{"n_layer": 19, "d_model": 64, "n_head": 2, "n_kv_head": 1, "head_dim": 32, "d_mlp": 192, "vocab_size": 2048, "activation": "swiglu", "norm": "layernorm", "norm_place": "pre", "norm_eps": 1e-05, "positions": "rope", "rope_base": 10000.0, "rope_fraction": 1.0, "qk_norm": false, "attn_scale": 0.177, "bias": "none", "tie_embeddings": false, "parallel_block": false, "init": "normal", "init_std_qkv": 0.0498, "init_std_o": 0.0, "init_std_up": 0.0498, "init_std_down": 0.0, "optimizer": "muon", "lr": 0.00669, "lr_mult_down": 2.0, "beta1": 0.95, "lr_head": 0.00687, "grad_clip": 0.5, "warmup_steps": 200, "schedule": "wsd", "decay_fraction": 0.857, "decay_shape": "linear", "final_lr_fraction": 0.1, "batch_tokens": 16384, "seq_len": 128, "doc_mask": true, "z_loss": 0.0001, "train_tokens": 139000000, "steps": 8484, "dataset": "wikipedia_en"}
Each number is 50 + 10 x the weight over its row's rms, rounded and kept within 0 to 99. Layers, rows and columns count from 0. The size before them is the row's rms in percent of the matrix's.

# layer 10 MLP up, 192x64, rms 0.245, rows 0-191, columns 32-63
097:49 45 50 61 69 38 53 70 54 57 45 43 44 48 47 47 59 44 61 38 61 55 37 51 50 56 57 49 64 60 59 52
104:46 50 69 43 48 34 57 45 40 82 45 41 77 57 45 53 41 39 51 61 47 43 47 52 34 60 45 60 63 50 48 60
101:36 41 45 48 50 45 51 54 53 39 59 54 58 27 64 53 32 52 66 61 55 54 53 40 67 30 54 49 56 68 47 53
094:61 42 49 57 49 61 55 57 61 45 39 49 47 47 50 44 71 71 27 39 33 45 62 39 64 31 34 43 34 55 34 64
109:57 55 46 45 48 19 37 44 55 56 49 45 54 64 58 44 48 73 55 52 48 53 43 33 57 38 50 54 43 52 47 65
111:27 43 46 55 40 66 76 53 51 67 42 58 28 27 49 50 55 50 51 47 43 44 44 51 38 53 62 63 53 44 35 63
101:65 39 38 35 36 48 56 38 34 54 43 54 66 50 58 72 58 40 60 39 43 53 39 43 58 31 37 43 53 33 45 61
075:60 57 45 44 61 43 50 46 50 43 52 42 45 67 58 28 44 56 54 34 48 60 47 32 65 46 63 43 40 63 31 55
076:55 59 69 50 57 46 31 65 57 46 54 32 47 54 58 40 54 46 50 71 46 46 61 67 43 40 36 61 49 48 50 46
107:53 58 44 64 54 58 48 24 34 21 47 61 50 53 62 40 55 70 63 52 37 33 54 46 46 55 47 39 57 45 35 46
115:46 40 49 49 58 59 53 62 43 54 47 63 61 40 73 37 66 46 58 34 31 47 53 58 60 54 49 62 30 59 59 43
117:41 60 36 52 39 56 51 60 56 55 45 42 74 57 35 39 41 68 67 58 35 59 47 45 49 49 58 51 43 34 60 31
112:55 57 45 57 66 60 46 45 44 44 40 19 56 36 42 32 55 29 58 34 56 66 50 42 50 50 56 40 58 47 54 41
104:44 57 72 34 39 31 46 57 44 53 39 55 41 47 33 56 51 62 64 55 50 50 43 36 64 39 62 41 53 58 51 53
115:43 47 54 43 61 43 36 55 47 45 31 49 61 51 53 54 51 56 50 49 55 35 59 49 47 72 39 52 62 45 49 46
109:56 46 42 55 69 48 34 36 61 62 62 46 54 62 22 36 56 49 60 44 41 46 47 58 54 53 59 28 52 53 57 42
097:64 34 63 35 32 48 56 49 42 53 41 48 57 33 61 55 38 59 57 54 68 49 45 60 26 54 52 40 41 36 56 65
102:37 33 54 42 38 60 47 56 50 36 63 52 64 47 53 48 58 45 52 37 64 37 50 50 31 35 42 54 44 51 58 36
118:52 48 51 48 62 39 60 68 52 25 38 48 51 49 52 59 51 32 44 69 54 47 61 41 61 44 53 48 51 43 47 59
102:57 41 55 51 43 63 60 45 53 58 43 74 47 41 40 48 46 49 39 50 53 43 71 50 51 36 50 57 46 44 57 60
109:34 51 40 61 53 67 52 50 49 65 51 44 46 69 61 58 51 37 53 64 32 71 43 59 44 42 39 63 49 58 53 49
109:52 65 55 34 54 49 40 68 65 50 58 40 38 61 70 57 51 51 51 59 43 50 50 39 50 55 64 34 39 53 36 37
092:50 53 63 38 46 62 48 60 36 43 58 52 40 52 69 43 47 45 29 54 66 50 47 56 48 28 46 56 52 50 23 60
106:63 29 57 44 52 48 49 47 51 45 43 47 39 36 52 38 51 39 31 35 48 35 66 29 45 52 53 65 74 48 53 56
082:29 48 49 58 38 49 68 60 56 59 56 36 37 73 48 56 37 40 47 52 38 45 49 41 48 42 66 46 38 61 47 46
094:70 39 34 49 52 56 37 60 72 54 57 44 54 48 59 65 39 55 52 36 65 48 63 49 43 49 54 50 39 45 58 59
104:51 52 53 49 46 44 38 43 51 30 36 68 55 50 47 49 54 55 45 50 49 46 45 49 45 55 70 49 50 28 49 33
053:55 53 60 34 44 48 48 55 68 39 52 65 42 75 47 44 49 44 44 49 43 38 45 36 51 69 45 36 32 63 47 50
114:46 42 40 60 54 34 52 59 73 58 35 68 49 44 45 51 70 44 52 45 58 46 49 43 51 50 66 66 49 41 47 58
111:36 74 54 43 44 40 52 58 65 48 50 52 55 67 48 48 45 63 56 53 47 56 43 55 44 62 75 51 65 56 52 47
070:49 41 47 51 48 43 37 58 47 53 50 28 62 62 40 54 51 60 50 52 31 40 60 57 36 41 37 58 56 42 62 54
101:44 55 47 58 47 56 53 30 43 33 57 50 56 50 56 46 51 46 43 62 39 52 33 50 41 53 56 64 61 43 34 49
050:31 49 46 33 43 68 42 39 64 59 58 50 57 34 52 47 50 37 64 47 47 47 41 56 49 61 36 56 45 54 61 48
089:63 63 55 61 40 59 46 43 76 53 46 58 46 55 58 63 33 66 45 60 27 54 49 45 32 36 48 53 43 58 44 42
107:47 34 44 47 24 55 59 43 51 40 30 48 41 34 43 58 46 38 51 58 40 46 48 48 49 52 45 54 67 46 53 49
104:40 58 58 78 58 32 52 58 41 52 62 41 37 52 44 46 42 48 48 45 54 36 55 55 40 57 61 37 33 46 36 42
094:41 43 55 44 39 49 50 42 82 59 53 64 57 46 42 62 35 42 63 49 46 38 51 39 72 69 53 53 45 57 51 62
108:64 64 55 50 57 41 53 54 54 56 47 42 48 59 39 40 57 39 47 48 41 56 49 36 41 56 39 32 52 36 58 62
097:45 44 46 32 39 31 32 38 63 64 41 48 47 47 40 52 47 34 44 57 48 52 72 49 35 55 55 50 57 51 58 58
108:48 48 67 45 49 42 36 45 36 49 47 41 56 34 65 66 49 56 52 37 40 54 49 67 52 66 36 61 51 29 48 49
106:46 42 72 40 44 62 55 72 57 36 33 41 58 42 49 51 50 33 35 39 35 44 57 45 65 49 31 46 60 59 43 52
108:35 43 52 42 41 57 47 29 48 49 55 51 49 47 52 69 41 62 49 55 44 48 47 60 40 60 55 26 56 42 36 84
098:36 58 63 34 57 48 59 48 57 60 51 56 53 48 44 46 42 63 35 57 51 41 47 61 61 55 42 54 20 52 43 61
096:57 62 44 47 48 38 49 48 43 56 64 42 52 49 36 36 60 44 68 50 56 46 35 36 41 35 50 46 55 39 49 39
108:60 42 42 56 57 46 45 41 55 49 60 42 47 45 39 47 47 49 43 55 45 52 38 31 62 51 52 50 62 35 47 30
091:38 55 30 64 57 54 42 30 49 63 37 45 57 45 37 45 54 51 42 51 70 58 52 55 48 41 36 60 50 47 41 38
103:40 23 53 72 57 55 69 71 49 41 35 58 57 66 43 43 61 36 46 41 46 49 46 35 48 56 49 52 49 53 37 45
117:70 71 43 43 52 62 38 68 36 48 51 55 42 34 33 61 57 59 63 36 47 50 39 50 54 52 33 57 42 48 51 58
110:46 50 52 51 43 47 44 54 32 42 43 54 44 51 47 45 43 36 38 44 47 42 71 60 39 52 52 38 46 65 61 56
101:62 57 53 37 43 56 72 37 47 55 43 53 34 60 49 60 47 51 39 52 51 67 47 39 38 63 53 44 52 52 60 55
115:74 48 50 52 63 52 40 44 71 47 52 43 34 48 52 54 46 56 45 44 40 52 55 31 53 59 65 69 45 42 65 30
095:40 25 61 48 30 47 49 44 57 56 55 39 48 56 51 57 48 55 53 49 50 48 38 50 54 42 43 63 40 41 65 41
089:53 36 54 60 63 37 45 48 39 45 46 52 62 60 51 54 52 56 54 40 46 51 58 46 46 41 57 40 47 50 48 62
113:61 54 39 50 46 43 59 53 53 64 70 41 31 58 66 34 57 48 47 64 49 35 54 51 58 45 54 60 50 39 56 60
086:59 53 34 41 61 42 62 54 59 67 56 42 55 50 31 36 46 52 49 62 47 59 74 57 31 55 54 59 45 43 17 46
088:51 58 34 55 57 45 68 66 32 62 68 45 50 52 58 30 36 58 36 55 53 40 42 54 47 55 51 36 62 66 54 50
109:28 48 61 45 50 41 37 48 48 46 41 30 43 63 58 41 58 49 71 38 49 47 51 33 47 60 58 55 42 52 55 42
095:41 40 43 32 56 58 61 49 55 64 58 67 44 49 67 44 82 62 50 37 61 48 41 44 50 50 39 42 52 47 63 49
100:46 45 40 49 48 57 60 50 54 51 60 44 56 58 49 67 44 58 54 48 42 63 41 49 45 21 40 65 64 39 67 36
086:35 67 52 39 59 50 39 51 50 54 46 45 57 55 65 36 49 47 54 58 55 48 54 47 66 40 31 54 59 38 35 54
103:47 56 58 52 49 43 51 70 51 46 59 45 76 55 66 56 51 51 45 45 60 54 58 73 55 61 40 48 39 49 56 67
103:32 44 53 72 36 38 51 48 57 49 53 54 38 40 63 54 47 44 60 59 45 71 64 57 57 48 54 30 51 47 38 44
113:51 57 48 48 31 52 56 54 54 59 42 35 46 37 49 44 57 56 54 34 46 42 21 40 63 47 47 56 57 39 46 48
075:52 59 53 55 42 57 60 68 50 42 53 39 61 47 38 59 57 36 41 60 33 41 47 64 49 39 63 57 50 76 47 42
107:30 29 58 61 54 52 44 74 73 54 48 54 42 51 54 45 45 54 38 60 75 42 70 47 32 54 50 58 36 53 45 34
105:44 59 56 59 49 31 54 62 64 59 31 67 58 57 46 58 43 39 50 48 38 45 47 41 69 44 58 56 33 62 33 44
102:41 46 51 57 56 48 54 59 39 47 42 41 40 58 59 58 56 39 38 66 36 68 48 74 53 35 52 62 44 49 46 50
100:46 41 36 37 67 42 56 53 49 47 29 35 36 56 61 39 61 42 38 49 52 35 55 47 50 44 53 49 53 50 52 42
097:30 56 44 48 53 51 45 47 42 56 51 69 58 50 41 45 45 56 45 58 47 52 49 56 48 34 52 55 51 56 55 48
108:46 46 48 50 51 36 58 61 41 55 46 46 43 37 46 45 54 43 39 57 51 57 56 31 74 50 57 36 65 56 56 48
083:48 36 56 55 46 43 53 66 44 46 49 44 34 60 54 51 59 59 40 41 60 50 44 38 69 48 46 57 46 46 46 35
104:47 54 56 48 49 53 63 41 58 45 42 45 41 65 61 47 45 61 33 23 63 37 44 29 62 60 44 53 39 40 51 66
105:33 39 30 61 44 64 40 51 52 46 55 57 50 53 54 47 68 44 51 37 51 48 35 65 49 56 48 67 40 51 55 36
094:55 60 52 56 61 64 66 63 51 40 44 53 39 60 53 39 62 51 61 33 41 46 53 51 33 61 38 61 48 46 57 30
087:59 48 52 39 42 51 53 47 69 53 69 51 52 61 31 31 59 62 45 70 60 50 48 47 69 53 60 50 45 54 45 66
102:56 46 26 40 50 45 52 49 43 51 57 52 65 48 52 66 52 67 50 76 52 66 45 48 69 59 44 63 51 38 50 59
090:49 61 54 44 46 40 43 68 54 44 46 52 29 58 43 57 64 29 34 51 38 56 51 39 51 34 49 51 58 63 32 54
110:56 50 47 43 41 51 47 47 51 65 47 52 54 50 40 44 36 47 48 57 48 70 33 48 70 59 44 50 40 61 32 62
104:50 47 48 56 60 35 43 31 46 47 46 69 45 43 35 41 48 55 48 49 50 54 54 50 24 52 62 39 57 57 50 49
085:47 54 72 65 40 36 45 59 56 55 51 39 51 35 42 54 37 48 58 56 51 45 54 71 43 53 29 51 54 57 67 48
091:40 43 39 40 56 61 42 43 44 63 47 54 47 65 48 57 68 35 42 56 40 44 60 37 48 47 53 68 49 36 60 32
106:59 45 42 44 63 67 43 57 33 69 55 48 51 67 58 39 54 46 55 44 32 42 57 40 58 49 61 56 58 57 74 39
097:48 76 55 58 64 56 41 43 42 55 76 52 37 48 46 39 45 46 44 59 62 61 55 52 42 54 47 42 45 48 46 49
101:55 50 49 62 46 34 51 46 43 50 67 57 59 58 46 53 34 36 38 57 43 63 43 50 68 58 35 62 52 61 39 35
111:51 55 50 51 47 49 31 50 48 40 34 43 57 36 44 53 53 60 54 71 58 61 54 39 66 28 48 30 48 72 54 53
087:43 45 53 43 59 44 46 58 62 41 31 49 41 54 24 57 44 68 53 39 48 34 58 57 54 48 49 56 42 55 42 44
093:50 51 67 43 33 60 59 44 53 53 50 52 44 58 46 56 30 48 79 45 44 55 55 50 60 58 41 63 33 46 47 52
103:49 38 57 49 50 48 43 44 33 48 73 45 56 47 56 41 39 47 42 56 52 47 52 40 54 51 53 44 33 60 47 40
086:51 44 50 51 54 52 38 40 44 48 32 34 50 52 41 48 63 46 33 59 32 65 55 38 60 62 57 57 48 43 58 48
110:36 49 36 54 53 72 43 52 56 61 64 55 32 38 70 37 58 52 47 44 55 52 55 34 52 50 45 43 54 42 49 64
096:38 38 49 52 46 65 38 39 60 64 52 46 34 39 43 37 54 37 40 58 51 68 30 41 53 45 43 54 49 36 49 56
109:36 62 39 53 70 35 51 64 56 59 55 49 27 68 47 45 61 62 58 51 49 53 62 45 36 61 54 53 49 39 67 45
106:56 65 63 33 44 70 57 61 36 70 45 57 51 37 39 54 48 41 50 62 40 57 59 52 59 53 63 37 61 40 34 39
098:48 55 47 50 40 41 67 63 65 50 68 53 53 38 46 46 44 70 35 58 49 48 63 41 29 58 59 49 59 48 48 41
093:30 64 66 48 53 55 69 54 40 61 54 60 44 52 60 60 28 48 43 51 46 38 54 41 36 46 53 63 39 63 38 60
105:47 54 62 57 48 49 42 71 34 48 62 43 58 63 53 49 52 58 39 31 60 62 51 68 52 59 57 44 41 56 48 58
106:54 69 34 49 40 43 46 48 60 50 48 40 41 48 30 49 49 54 49 58 48 42 62 49 70 61 30 71 61 56 64 53
102:29 48 67 52 67 43 61 53 65 37 39 64 57 51 40 33 60 47 58 56 26 61 59 53 44 59 51 61 56 46 56 71
101:49 62 50 52 38 47 61 23 49 70 48 61 43 50 41 49 38 61 47 48 59 35 60 60 54 67 42 40 57 36 58 59
099:49 51 47 55 33 48 62 48 46 59 62 40 55 52 39 64 44 52 27 73 35 44 67 43 50 44 45 65 48 45 59 40
126:39 40 44 48 34 41 36 52 53 59 55 61 38 52 52 50 66 46 35 41 47 41 58 29 58 67 41 45 36 52 58 48
106:38 56 61 50 50 51 73 40 30 44 61 45 76 45 69 34 42 72 35 38 47 50 52 28 56 50 48 46 59 45 42 45
096:40 38 53 54 48 54 36 48 64 35 55 53 46 42 45 53 47 38 63 48 68 54 43 46 58 44 67 48 62 38 59 62
092:36 47 50 55 44 60 62 53 34 45 50 56 62 50 45 52 67 44 42 37 41 41 43 48 49 59 59 35 51 39 62 35
077:42 34 37 54 51 51 57 35 37 66 50 51 47 56 58 43 72 51 50 39 57 45 49 52 47 40 49 42 35 71 39 57
098:47 54 57 34 54 50 62 52 32 60 57 71 55 43 63 58 42 41 62 28 57 43 37 50 44 42 49 59 57 52 54 66
106:45 47 59 76 61 47 48 50 47 38 34 40 60 69 51 37 62 38 53 39 48 49 58 48 58 61 65 65 52 52 61 45
083:54 65 49 54 43 42 55 54 40 25 58 36 67 50 48 58 36 58 38 72 53 55 62 64 57 48 40 53 46 48 54 63
101:43 66 36 45 37 31 49 76 44 45 54 68 64 49 52 65 55 41 50 43 47 38 58 62 63 37 43 42 44 56 51 36
095:46 63 54 57 51 50 64 70 58 24 40 47 43 40 53 49 44 32 46 38 60 51 38 32 56 49 51 49 56 39 72 54
037:55 39 53 38 31 47 50 36 49 56 71 39 53 61 38 65 57 47 50 62 47 63 40 42 72 44 43 46 60 48 61 48
078:51 56 58 66 49 36 66 58 41 53 41 66 65 75 57 43 56 48 55 48 48 47 43 51 34 30 44 30 58 60 64 48
112:33 42 40 43 49 57 53 38 43 49 43 42 47 54 51 41 42 54 41 68 44 51 35 61 68 61 56 57 38 57 37 66
104:45 41 50 68 60 57 47 62 57 49 44 56 61 65 28 56 46 47 49 42 45 53 47 50 52 59 68 49 30 65 50 42
112:57 40 67 57 40 50 66 45 40 47 41 40 41 62 43 47 45 51 45 51 47 48 47 63 32 32 54 43 65 58 50 53
103:50 63 58 56 52 31 62 39 55 42 63 66 64 59 53 63 25 47 33 64 65 54 46 57 67 63 43 50 56 63 48 26
109:47 43 53 60 63 53 44 52 34 65 63 35 45 46 52 53 55 46 61 56 49 44 54 55 53 36 47 47 56 51 50 55
094:53 71 35 56 57 41 33 52 47 52 51 51 40 54 58 52 50 57 47 55 49 49 58 67 48 63 53 37 50 39 38 78
103:44 58 67 40 41 52 45 44 52 25 40 51 54 41 60 53 47 43 63 56 33 49 68 43 51 43 52 37 55 46 71 64
081:43 67 49 41 40 59 49 50 61 39 58 57 49 62 45 52 54 54 40 64 44 37 41 81 67 44 35 55 65 42 51 54
090:47 48 39 40 51 43 29 45 44 47 59 50 63 65 44 74 27 39 59 72 60 52 53 55 43 53 30 52 62 65 46 43
078:59 47 46 61 36 43 42 57 58 43 35 48 50 54 65 42 37 42 31 55 48 66 43 51 64 64 55 65 40 53 34 54
085:44 36 38 43 44 44 59 66 63 43 61 52 37 29 49 47 51 46 48 60 59 55 54 56 50 54 58 51 58 57 62 53
102:51 51 51 59 59 58 64 52 41 54 57 32 47 52 44 54 54 44 55 42 46 62 57 57 45 46 54 52 65 48 70 51
099:53 56 58 58 48 42 44 47 54 41 59 45 56 47 60 23 52 55 46 64 49 41 61 56 55 53 40 55 59 54 54 37
103:65 47 40 35 63 44 52 43 64 56 63 38 46 50 55 49 32 52 44 50 69 61 58 47 66 53 54 59 48 49 57 58
095:65 44 49 52 64 65 52 51 48 48 34 41 49 43 38 58 48 31 66 57 37 44 53 49 60 47 36 57 58 47 62 37
101:56 40 39 58 58 55 58 44 54 51 47 40 47 42 64 41 70 41 55 59 44 47 28 47 45 32 47 31 63 58 57 47
105:53 49 52 53 52 42 57 63 40 44 44 35 32 45 47 47 35 56 51 53 60 53 46 51 49 52 52 54 52 76 49 43
082:62 46 63 51 52 22 48 53 49 67 57 47 60 43 53 55 43 38 65 58 44 43 46 38 55 42 48 57 60 61 48 52
116:63 28 53 61 32 38 52 48 44 46 54 62 44 58 35 39 54 59 37 47 43 59 47 71 43 38 61 58 41 57 50 60
112:45 53 67 47 24 51 57 54 36 62 47 42 76 60 49 56 49 43 52 58 39 45 44 57 56 41 47 65 54 43 40 61
115:50 41 50 67 41 45 58 58 61 33 60 52 51 61 56 42 47 47 37 68 39 45 51 44 53 44 40 82 47 48 54 43
097:55 20 67 60 46 49 59 47 40 46 56 31 49 48 62 49 47 53 41 62 58 44 40 51 29 33 54 63 62 43 49 45
108:35 49 53 43 58 46 41 67 54 62 66 55 38 58 58 53 41 54 58 63 37 36 43 50 53 44 68 31 51 45 50 50
108:47 66 55 60 59 58 55 47 53 51 31 56 34 51 51 43 62 56 33 53 41 39 43 48 55 62 39 40 52 39 55 47
113:52 64 40 52 64 55 49 44 64 38 60 43 52 77 22 45 49 37 65 55 50 52 40 44 68 44 55 30 61 48 43 56
105:52 53 56 33 47 63 40 52 56 66 48 55 50 55 50 78 33 57 50 42 58 65 46 46 51 40 39 48 48 54 53 35
110:46 46 51 42 49 46 51 36 22 37 54 52 65 45 65 52 54 51 58 68 60 51 44 47 66 40 55 45 50 45 50 51
109:58 43 42 63 50 73 63 50 64 50 46 49 48 43 70 48 55 53 40 46 37 58 53 45 55 49 62 53 57 41 43 51
098:62 52 43 51 41 56 48 33 55 73 61 61 60 39 45 38 52 46 48 53 35 57 50 34 52 47 60 57 49 57 50 57
117:60 49 58 55 62 45 51 41 51 49 46 47 21 57 32 44 48 46 62 56 66 35 56 47 46 51 48 48 56 63 55 50
098:36 42 46 51 71 50 68 45 51 63 41 53 32 41 56 47 53 48 50 41 55 35 57 35 51 38 56 60 53 32 51 45
108:64 43 50 58 50 60 47 51 60 28 66 49 51 57 48 50 33 30 49 42 41 52 55 40 48 50 41 47 41 54 70 59
118:47 32 28 51 36 53 59 53 74 48 49 60 55 41 54 51 52 66 38 33 49 45 44 58 54 48 59 55 61 40 57 46
105:33 45 46 55 32 66 50 48 41 57 49 41 49 52 45 39 59 58 57 37 51 51 54 47 57 31 57 67 44 50 56 44
110:51 46 78 50 52 57 37 59 36 45 42 48 36 49 63 56 55 46 41 38 38 64 65 50 50 28 30 38 45 66 53 39
080:42 38 52 44 64 52 31 54 48 47 67 43 60 60 60 48 57 46 42 59 52 32 28 70 50 49 45 58 43 42 57 44
104:54 45 61 55 51 49 58 48 62 60 36 32 34 66 32 59 52 59 52 62 68 42 46 38 42 37 41 51 40 47 35 56
111:46 68 61 51 55 45 65 55 50 51 43 58 56 54 35 54 56 48 46 36 53 46 53 52 50 58 39 48 47 68 51 43
101:42 41 29 59 51 66 53 52 53 53 37 70 53 39 50 43 61 28 52 42 64 52 53 59 51 50 55 42 56 55 48 47
108:44 44 58 64 53 37 44 44 60 53 72 54 59 41 42 61 28 59 55 48 76 45 51 47 59 41 37 47 60 45 61 37
091:32 65 45 40 57 59 63 56 39 48 68 42 52 49 56 27 61 54 40 61 31 48 40 59 57 57 48 51 71 34 42 61
082:39 58 53 59 61 51 45 46 46 60 44 57 23 57 61 53 51 69 57 42 35 41 47 71 49 53 50 61 52 50 57 64
103:68 44 44 76 59 69 60 54 46 50 54 64 50 36 52 43 33 62 37 26 61 44 44 33 49 63 49 40 48 56 41 41
102:45 45 63 49 46 49 50 54 44 58 43 59 53 37 52 62 36 29 53 62 58 53 42 56 59 52 41 53 53 57 43 44
074:56 45 65 73 59 58 74 68 35 57 60 52 50 44 45 45 51 52 57 41 40 40 38 47 49 35 50 54 41 50 47 55
126:51 66 54 32 35 39 39 54 49 45 59 50 60 67 58 57 51 32 56 51 41 51 51 70 45 46 39 47 45 59 53 57
076:50 65 52 58 77 53 54 43 44 61 39 43 45 72 55 52 46 66 46 41 52 55 49 59 55 53 38 51 71 56 53 47
094:61 71 52 51 33 61 46 47 54 49 42 52 54 39 43 50 41 51 52 57 48 52 57 64 55 34 44 33 87 59 37 60
113:32 49 62 50 46 53 56 52 55 46 81 44 54 53 55 62 35 50 71 53 49 49 20 42 52 49 47 48 51 50 47 53
100:31 39 52 57 20 55 28 50 51 40 67 56 61 40 63 59 59 35 50 44 47 52 59 52 58 60 55 51 47 53 52 46
088:61 44 47 58 60 52 46 37 68 35 49 51 46 59 47 42 24 23 39 46 50 55 50 33 61 33 58 62 51 44 49 43
098:50 61 29 55 56 57 43 55 49 50 36 58 52 46 79 68 40 48 62 18 42 56 57 65 40 51 45 48 51 45 47 49
104:61 42 61 48 59 43 57 65 45 61 42 48 61 43 53 55 64 31 53 53 62 42 57 46 60 73 65 61 51 43 45 46
102:71 49 23 50 48 41 54 43 72 61 72 40 69 56 54 46 47 32 48 47 47 49 49 29 55 53 62 47 70 34 40 48
110:48 48 59 51 67 53 54 41 50 45 66 39 57 68 42 68 46 39 48 37 72 52 45 62 40 40 44 33 58 53 51 54
105:62 55 35 43 56 46 39 27 40 51 54 61 54 48 50 54 61 78 52 45 52 15 48 59 37 69 40 48 41 51 45 51
103:57 46 54 55 59 65 59 45 65 53 41 45 50 45 42 34 51 37 31 39 39 39 59 33 54 63 41 54 72 47 70 51
102:47 48 59 44 50 53 57 59 25 48 54 57 49 22 53 50 56 39 54 36 40 44 53 52 42 65 40 34 41 52 56 44
086:51 48 55 56 47 44 62 65 46 46 58 36 42 62 55 68 55 50 46 68 56 51 35 54 53 39 45 60 59 42 46 51
111:59 51 56 35 74 43 47 67 50 47 44 53 54 45 49 37 54 29 33 44 50 60 53 61 46 54 42 36 64 62 63 72
091:52 45 44 31 34 55 54 42 49 56 70 51 60 45 69 33 49 61 63 52 44 32 56 47 48 56 34 56 45 54 46 44
105:45 50 57 35 42 58 47 33 43 59 58 52 51 40 55 59 46 45 63 46 57 59 65 39 64 43 47 42 68 66 50 49
091:43 40 32 46 59 49 56 52 59 47 38 68 58 28 53 49 54 50 52 38 42 50 55 27 59 48 51 34 47 56 59 37
052:48 65 38 63 37 54 61 62 48 52 60 54 51 45 61 40 53 49 53 59 37 51 48 63 51 33 40 54 65 37 42 48
085:41 58 53 26 60 54 44 53 44 59 35 49 57 56 57 53 44 54 36 43 53 28 57 45 46 44 41 40 46 27 39 36
105:55 56 45 52 58 39 47 72 50 46 35 54 53 61 63 61 52 47 53 60 49 43 45 54 70 62 29 64 51 29 45 58
103:50 46 59 51 64 58 47 41 43 59 35 47 36 60 59 53 68 42 64 48 42 78 62 56 58 56 43 40 50 54 44 46
096:61 52 43 56 54 65 54 48 43 36 52 33 51 77 41 42 53 46 53 51 49 48 53 47 39 67 47 51 34 56 51 37
097:53 59 37 49 46 49 71 58 47 48 46 63 57 48 54 43 51 58 47 47 46 38 33 62 44 52 44 64 50 47 33 38
097:41 46 32 36 56 51 58 45 53 52 58 51 30 50 40 48 56 57 27 53 54 45 44 45 50 34 41 54 40 38 51 51
092:48 72 60 67 64 56 52 53 46 39 51 40 59 57 40 38 59 45 54 41 59 59 56 47 51 38 75 49 55 44 40 40
109:44 40 57 35 62 41 35 41 53 40 49 50 55 34 45 46 48 48 49 41 42 67 41 56 49 46 52 53 41 58 55 32
108:33 44 52 51 47 44 59 47 61 40 48 46 61 53 59 28 62 62 42 31 55 57 55 56 32 64 54 34 39 45 65 43
100:40 41 36 60 55 55 54 44 67 63 51 34 46 42 27 55 40 51 53 36 53 54 36 49 47 55 43 50 44 73 49 38
092:34 54 38 41 46 39 43 55 59 33 72 52 58 48 45 47 49 49 52 43 44 29 35 58 67 72 65 42 36 43 49 59
110:57 43 58 55 50 63 59 39 43 68 59 38 31 47 43 41 36 32 48 39 53 43 51 55 60 40 47 65 63 60 54 57
103:42 47 68 56 44 47 62 55 56 43 46 57 53 46 46 43 72 52 60 59 53 52 49 45 53 43 46 42 34 51 49 43
085:55 66 52 48 30 39 33 52 46 59 45 59 31 44 39 65 55 47 44 63 51 60 55 48 66 62 46 48 50 40 52 64
098:71 48 52 35 47 45 52 62 53 69 39 63 36 35 38 58 49 42 47 60 47 53 70 57 57 61 46 76 52 53 47 40
092:46 54 48 61 47 48 56 69 48 34 48 49 53 54 72 43 37 45 56 35 42 52 43 39 40 48 63 30 52 53 44 47